Weights of a small GPT-style language model, trained from scratch on English Wikipedia: untied embeddings, a variant of Muon for these matrices.
Each number is 500 + 25 x the weight over its row's rms, rounded and kept within 0 to 999. Layers, rows and columns count from 0. Numbers have three digits each. The size before them is the row's rms in percent of the matrix's.

# layer 7 MLP up, 384x128, rms 0.334, rows 0-99, columns 64-127
094:530587525577490512507475498483522511473508516554500494497498499492519487507493470527519488464538512468492464470496457466486474517499527524507524470525548480450505528479502463499500541510454487
110:516532516485481490507492463491520469494528451489516492479502468456530549501498523530476457503462509482481529546515520484497457511505509484496519486529500511466483503465498522468496489556486513
103:468454482503514551496492548486546492521499484528493529476459511477468510502499432540513474480496487475489447489458446527511517472510557534491494515518526490474443490502499458461464487511488477
107:496509503515456505449495481495529499532519509507521505505559496484487502465513465531474528476506542494505508503482477485491469497479510521511473462513473513479529499497532502488514542482469457
107:522482515474537485469479503519539488514501501515531500486501480504530495520499474486548522487487493502508509471493500511452470425504488515469525483499518530482473492506523509461539497476523553
108:495461510516531507522507491464502525439557495542508470534470512512501462545517489513488522517535484525529503536503518522512517528487508515517506503512505458494479470517527518497534503474529479
107:508494492521528482474556495565500471508514520494513527486528511472539497495473469454455500479508548488485516507504482516525506484506523498509456516520501484490506524516541518504542503521467479
102:482497465506460526488506511478498484479545479478525526538480485486598500478491517526499465489517461547540507493501486533498539497480533501493493531520504471507474524500517462478464507491527538
096:468520538489495458511463507521539489511521542495508511509479491504481517476516464529487547485458486506469494518486514500524467484533521499463451544467537490480548522494495436506471466491473507
094:517510500518527482500469517511490509512491488507456519487498520469495523483508499482465504526480478495456511459517478482561460465494471537524523477497513485488506488510485506519480477516547493
109:468522487480505490471523529492501522534482513478490549436488535465505517499454472455480494462479468533510503500480471468516521468478521479485510493505505465483523493516479481511525533531551510
102:524525542533477466458513470513487540513504501498489478463515503517479504495473519510534516485490498454495472486484514509500490524517516453508500444463528479461548535520517500432542481513489504
099:491500484500492506518460513539497464487493512535465448502506518518477473497505493533507478503507492534464493493483522470508490499507521473495541485496455468530504494509476497487472523525494472
099:510537528503497462512495481454494493514529462540497472481445480499473473510580537495539517505486477522488483510462482488471435522509521508502444506519504469493459478498509499475510492461521510
098:458479468504493507531539554472513501513474519524506497468457502482491488489470457471495528500512500506505489459521504533550516470476463505531469506493478457522510490486509511543509468536535463
100:510483446492534538494507497499494466512519520491515469492518513557532482472450507538483477531490449497486499475495481531507503482471502488518513493492509528513494532477531483496548533497490493
098:508509463513548515469490461476507532511473502534485524497549497471498514447509523495490481511500519465500498488534569505451537500513477508482526506480486495463478517536520507503495429496522532
101:502477497532499481483548498537508508506470464542526513502522560485500457524527464488474533477497511523464511464502526501486531495504488539490515531487517494495507537504517522498491482492509527
107:497455458507520484509532517458540459531500475533475478503513491446561504500504514462501524449480519507522537486480471494531517534515484563492524463499526486497437469503511503493539497504517520
114:481505484478497502530533484490483513524498534454512486434529489497528518476473527518496517467491467550546493487513442469510513539541501517463504480524519500482490506514537483478482502506493490
104:497503484499489466498502483483482503514485485491527511499523501520463509503491515535518508462491458498487509531501472497523501527471523526479523519487506537505542568453508526443516466501487470
100:552480480476520489511472525524492496554506520471499449505514492489498544542497451473488490520521531498473494522491531498455537475496473463528533517469466478491517481505518506503504485485505505
109:529485539478506539518441505460471514519505500529519539518504462527474473499502498475488505494454449479515531426512513516498523515532484518500510505483512498510491516484487548539566526525509488
099:498488519475509522528485490480520501517551454444522490481517512493504514501516478472538509489545526489489509489552510499513512462469514482527492429455457509495498489499493472524477499525468517
098:494502503456526483472502490438549553493519490489460472453505481504513494495444503507498522505495495484490514544519483530526463525505540515468470450499482500483503505480529455478484501536528482
103:475477511538474499499471524516482536529502460512491545502520507549491492488516494507511534513562473489466481509490514521478502492527506467496486500454531484492451505461483535519462487458541550
091:539530488507536520474532515472455477515519487475539493511423488516508528478520542542475484533515484491532460510495520512534482517490465492491523517485523499535429503434517503481467536498541513
093:470456445508514535559517505513432503516518518547479498487476504494481481532530536524469521497490499509474481498561504478523508519494488485502487504474491481484534481508506519478507537512488531
101:525531537501498529484523501463511567515471523449480492502526524528493506515500493484498522515509443429522483489469482521521504504489499526511528511497530554493498523500464516527494505494511511
097:537483473556480464475454468471497480481555499514482500525539464509499507495531514493499519501493490487482527514492519520517531539513483503526503535507526556511522532491555510447500505486484469
098:500483511490475479502553504509503525473528501449483466480479569473515497481494496473473561510495534501518492500485504480502501529491498520512524498508522482486515502501497463481486492518535523
098:506508489491506481506472467494454508501504508542467529495502502546472504523443491506483480467478504509468489456495506486496515441517470504500503509462529510511509509506509556539475528565459515
100:495468489466453464487480489525476511482530489482456478492508543501491486491513559474518502519462484484476509523504487481536468514490503473462532447500514472486498514457454514491471474514480453
099:506546521482488562514519492503490470473453478482475497489520469496506543537498496521525495483499455479497507494498499470501500485447561503500530524513458487469530498484491484483537539528482455
096:488561484476491512507508491487511533478537497491528493485507507532525482508529484512498460514524514538473533474518465496519495493500531515524463512481497505508478522485506518468525492450457492
102:520500515505514516486493516488467477489507515533509502542478487540499494505500503491503473519493522454545532488489487558469479512507478520501503462474491485511529535542487475455483525519519515
096:537516525540536574508494484465491462492515473492482529483497539521516501521513459513514499489501486511505485521472491481490492510508478484523497515507481494535496464529497487534438515482475523
088:485453471530476509461496492469465508492484488481510519499524528508496463531466513530544512533466487487468557509492521505497484535510486491499510535485490518498524517485482500475441502473490489
101:488505474535524521502497457447537495476531445499510479520429519500515507528479481496487513508502471499484461546477467510492469462538529498446493492494504490519466509532482460463539504550465486
103:498506497503490509460472472526528470521499482507437507493477504487531516477506523481484535501523533464498484533514507491443562498500516497508494492491546511501492488486503493452511507495526486
104:499491542518486435523480511534449515444447488530516505556521530522508479535561504513485512534542521465517503488532530476503494487545511506529484498509492507477522489505522495520474475475498514
097:493497494513472509513514523485490473451460522480487448509465556495496494482485507481503498557471511472465513517527506507474480480460478515561496457500471550555479559464525522502511482495529540
101:464525509519505508518522553480531477498492484529484463499527502480511564478491464503475496527477493553480503510492524496499493482502481516474483527480501502531494534521482490494531541565444522
109:472469549525509529518538477507477505453499494491499459493524484547495486467474542475523467504495461475498481489534498479488464485491500516528574500500519447490508492497452510527567481472504481
098:494478513494497525498501514489515554516508486495452509506485511528504468525558503437530482512475511476480512479473527532506488471554513483535459501478498510471484479492513507485476486536517500
100:526485477513529469486505499536465507475512527500515480508498503514453488491467543477501513452511526493512449526491467516500494483494472481435542475524533518480532502476533472487478447540522503
100:482521485489527515519504472495486523561510486486515503511500480483488490497484499495491457505439492563525474495499475490514469541480551456526458491470504462523453492523533480520510525507518522
100:442510488464455502489517538495486518482491490520460502473539512494515508461516498499478496549495504469497514514551474529497519470449507525476489515469479497429495498465536494505469477537480458
097:506522551531534484514501511540486509537509542512485541522485507496523497496459471499468527486511491438496465503553491492515529490499461508486491529474496478523466467481472481516454505475478529
091:483476468475467485484503514489524517477514529505527498421517523517522511486467487518488464557523495482465493462510515506465518470472517480485540474501495511513484522503492492498521468493521512
116:476484466507510502541501489452523530494524442525520494460527481485509466494483528528503524500494480465518512487501521486523526500502491465510550512538492553507478526487526537478504465538497470
099:510546494496492491510529471459507499486511495519531497501478462496493494518498492524431502460456488504530520482528525473517552516507478535494508473481527498498492535501520534494500468482526447
104:499490467445515510494508495512534480464524491505522506484507511459528569557524509502484475497481478493487529552535513555537498479480509472479504490514541473488506520516482525475484501521538502
096:480435513505464482522467507499490532513516562484517479466487516517502505459484516509550497487467501515479519479502484499506470512471513504502484548490560526476500484501506467501494489507506531
106:479529500491523483475527501483542490475490475541528502450488507496502502479486500513454509503465500481521497496459515482513474476504482517476483550471517507450508446524510508546518474506530528
097:482524499470532502523504464512549540524500489451506506498500519462539519502532455505480550498479522472482487477534477494533500568478483560538510495477494493507514548462481549507509480489528494
103:509492515480490499521501494510505498518516512492522482497452472479492503476456471486471484507494482513561513500492512443512460503548474474521509457544476520483496500518486486467540492517504529
093:542467447545483479484501502476480527444462480477478495454557496504466471490503529504513488496468495532499496507503440485522488542529455495490526527524521504477502485468472478461509469524524546
106:491512476519502520478534505472518549520488523511501503540483511487495538530460470482521482520502463534452488492474498541532491495529504497502520525507473521455478492480521490501522553510519501
098:518463513484481465508515505481519511485538498515459509469455486488500539492499522516544504489524462499484482521475508473506532500471475506508463503474499545447547499508480483539528515521523501
096:500472503463538507480527515466480552488509544524489465470504511492500488528517527479483492524477536524527504484534474501518507554517509523497517464497512550478541508494520536508501507515518496
090:553514507490539519494482514502526513508506503488472465494455491507478492456464525510512503480510500497500486523475518486501490561463495518493521560469441451505484479471475489525502513489499510
106:545513506469509527501525480484489533548538517478557503505516515515503510520460479502515488446539525502496500472502495490511476483527473484476476507528500471508494538498500529510498499489477501
100:473502488498460480490504513469493500501518432466519523491488489508554513473442470481536476481469503510500462465492492503503481486545508460521512490524478520501509480514465475501467502499541482
099:513532481531519513476436524496502493485466437468492473532471511527494544516499489500522518529522519493508526518497500499522524500494496465469521527513517481475511477516525512529533489468482516
119:502460490543506482512515508492515481516517525540498474500488471528484513528505515481511547485469511528455458522479521475480531528434529471516573520493472526490516486503513525519531474529463485
105:507500527470505493518490513512506562531519475487492513491507542581502462523494487448489478522502508515502488535486486493483488516502481475523521530484532472487504519503481488510491580469477487
100:502573485523496527473478494514508533478501493493485528480469464488488530532513490491478528525501538480526513474537494478516472488464513478504544522523484452542522470523507488489466533453498497
087:506457477518445465535513507478486495439548515501519492509503488457497505490502495491456455519517519538493477485543502496496501501552530532485528479496499549489480520447496509546475478492520505
100:492479471483497488488467453480522532453472533551514521476526494488500485519457485504497488491492496518471479492469504503497542551483492508512471493478488520482462531490491491511490493522530526
089:528504510503498534516539472497485491549480514489491478517492493490495575511474500494506514465500527475529533480546516493519485505509546475483497470517509493479505497511506459500482476491501478
099:519513521505493517500469505536513546501438472508524512470480523467508549462489469506488472463493471472509478497483500490446471515488508506511526529474548530500492538477465515538516502487503441
098:524511509493501507460482492506473489452495516491469479468534483509495513508499459523531516458474468505484508475500496491519473495528510466467493487529480544557487491453526494499519523493485508
096:465470474505485496527478498468528508527500489467508480495467477508531538515512535569528481498509527464470443516458505481430500480510499548545518465496503502483475513542499477490500484481502518
104:507525511497544540488478500451474473473488481495511472528512486460484506480481513479505493479540471475530505530488524505518509487529477548562519504510517492517498509476548468525532506522501478
104:489527512505524531558484505492517500469431457500516546487545439504504493524465506516472541493515543527516470488503499521462514467500524495485498492481503492542548526505497523484511506490519514
094:480499517455502532518490519517504546485508518507533484552494547488512498471552465478529494480475544501490526512497505485485517522500487540504471555516485447564483497501532471513522500525503487
093:454469501498525505488508504457520551514541490489489470506457492525511488506503568500478497480493573491463502460529500495427467506482460491501479521511504477496497465475490532511514493511475539
107:535517476534486476470511513487471526485565503511475534539486535496492479527444451528482521517504465488491494513513465472486496483543491458530480489534531495463511456543506486484506486492476534
099:497485525505470507488513483482540513503509501521523493538471480458523482507507502514444493503486490547521515463425536523468487475549547470459505473492547515499478480481528497525487479479528552
095:504533500522533553483478487534506524460493501494536544505516507456496524515488510474548576502471507494534537507468496546494507512468523488487481484505529482480516455479475496476492507501513506
103:461512543513519504498461495496479514490414504520529486555498533504535535515480460517468520515507503494470473506504517504530480487533495518544514532492517509457509468503469521494511520500477466
102:459524533535488535503523502479478475471493493522470542500515532521462501465523457515476524491482524478455503508483504519528467542462516500498531474496492462542449497546477472493481510452483515
108:464504499517486481501515472455478486489507484495532519485517506506478455514484437560461528480511436513479441472469455522528493546490490539523523535499510505495463503511496513469486508451523527
097:485497475505494523472522516532528498466470482507527513495497517537528477518482511509470502506476496547494540512522486497516556486509503474498460523474533532465471499487523486437478489496540496
103:521487538456473508490484478515479551526487485483469530492491501489470484502468467512487496498526545500498497526552489532471499522489508513516506495529510513501519515464550479472506508510497547
095:516477491431469488506493480480506493510550505501485496478459530543520545507505430456495489524527533515478493505514477487525489469540509470525468530523512502513470517496451509524492570510529459
103:543485495520529483508500529526509543490476500508509500513464506526500512543501513503486521521486499444482526475453501493528506479511466496474551499518522516528533460492507534497510482516521451
103:500544490452519521512531491488484524492491516526524551530497516535509496497490522484488528517498513488472497466489471480477505530490483474487488503517481485462501471518476482475543520550472471
094:522516495511483541517502497493540499496516467513465513511495508477544521499513482491544516452515479515522490531510505549488514495545497541492486543488488485523490516471528491493504474498507502
108:513458511506537522541464488481521491511529504526520487473484511473489528469508529501510502516465529535444489462477519504529494501517493513487525505499506500456493517503537520463509460516531522
100:485498504561496485530498462486485491502488484467523489462495472492549502552451508452505525540506490462528474493491511508479505497500471540474527513487528530495502504508505461469483505518503489
098:469472528496491473533484482522474471517498489506494509525505460505486435532486539545518542516454491501478483485524498512458500524500430488504523491449536490478497516484507514512506522506479464
098:561519492499502500518453487462437518509463476507481475476474484430507514456493484511486480516520506486493475463462502528524488508516540509466489473489512505451530478489496490459544492498449464
101:527498476476476480493455462491522453511489482486493483490522459498488475508492512525506513465472513459473526553525492498456493507502494499540547517568466466505507526454505470482469510513493546
101:499483460499500512537513468510519506480477492492517512524537512534520496507521502527472497511476526545512481501489494500502502504499485485489507496504464538522420474504482502468526480474515484
091:520543490525478523492479505536496547536514488481512469496473479503498501495459507555508490513468496489485455545505518495482513544461509491560488531498485498477457450507465497492501476491499483
102:508514492503461477499497479520500493522506450563510472479488515459553475528520483506518525491488536528497480528518501541503504520487463448514477479500481483533525488459504495498461497490497487
104:475521496477497546455475494486470491476513488521467504531484543500521502487476456491548533493497498531529490499495482479442494497509473535508470493531475451515487492498514471486490480441454463
091:477530462523536526504515517475485531507496480496475491561506528499514515497499474482469505520501476483543518468562496516483485521455507466500537503478498500526468526488476453497514491480535477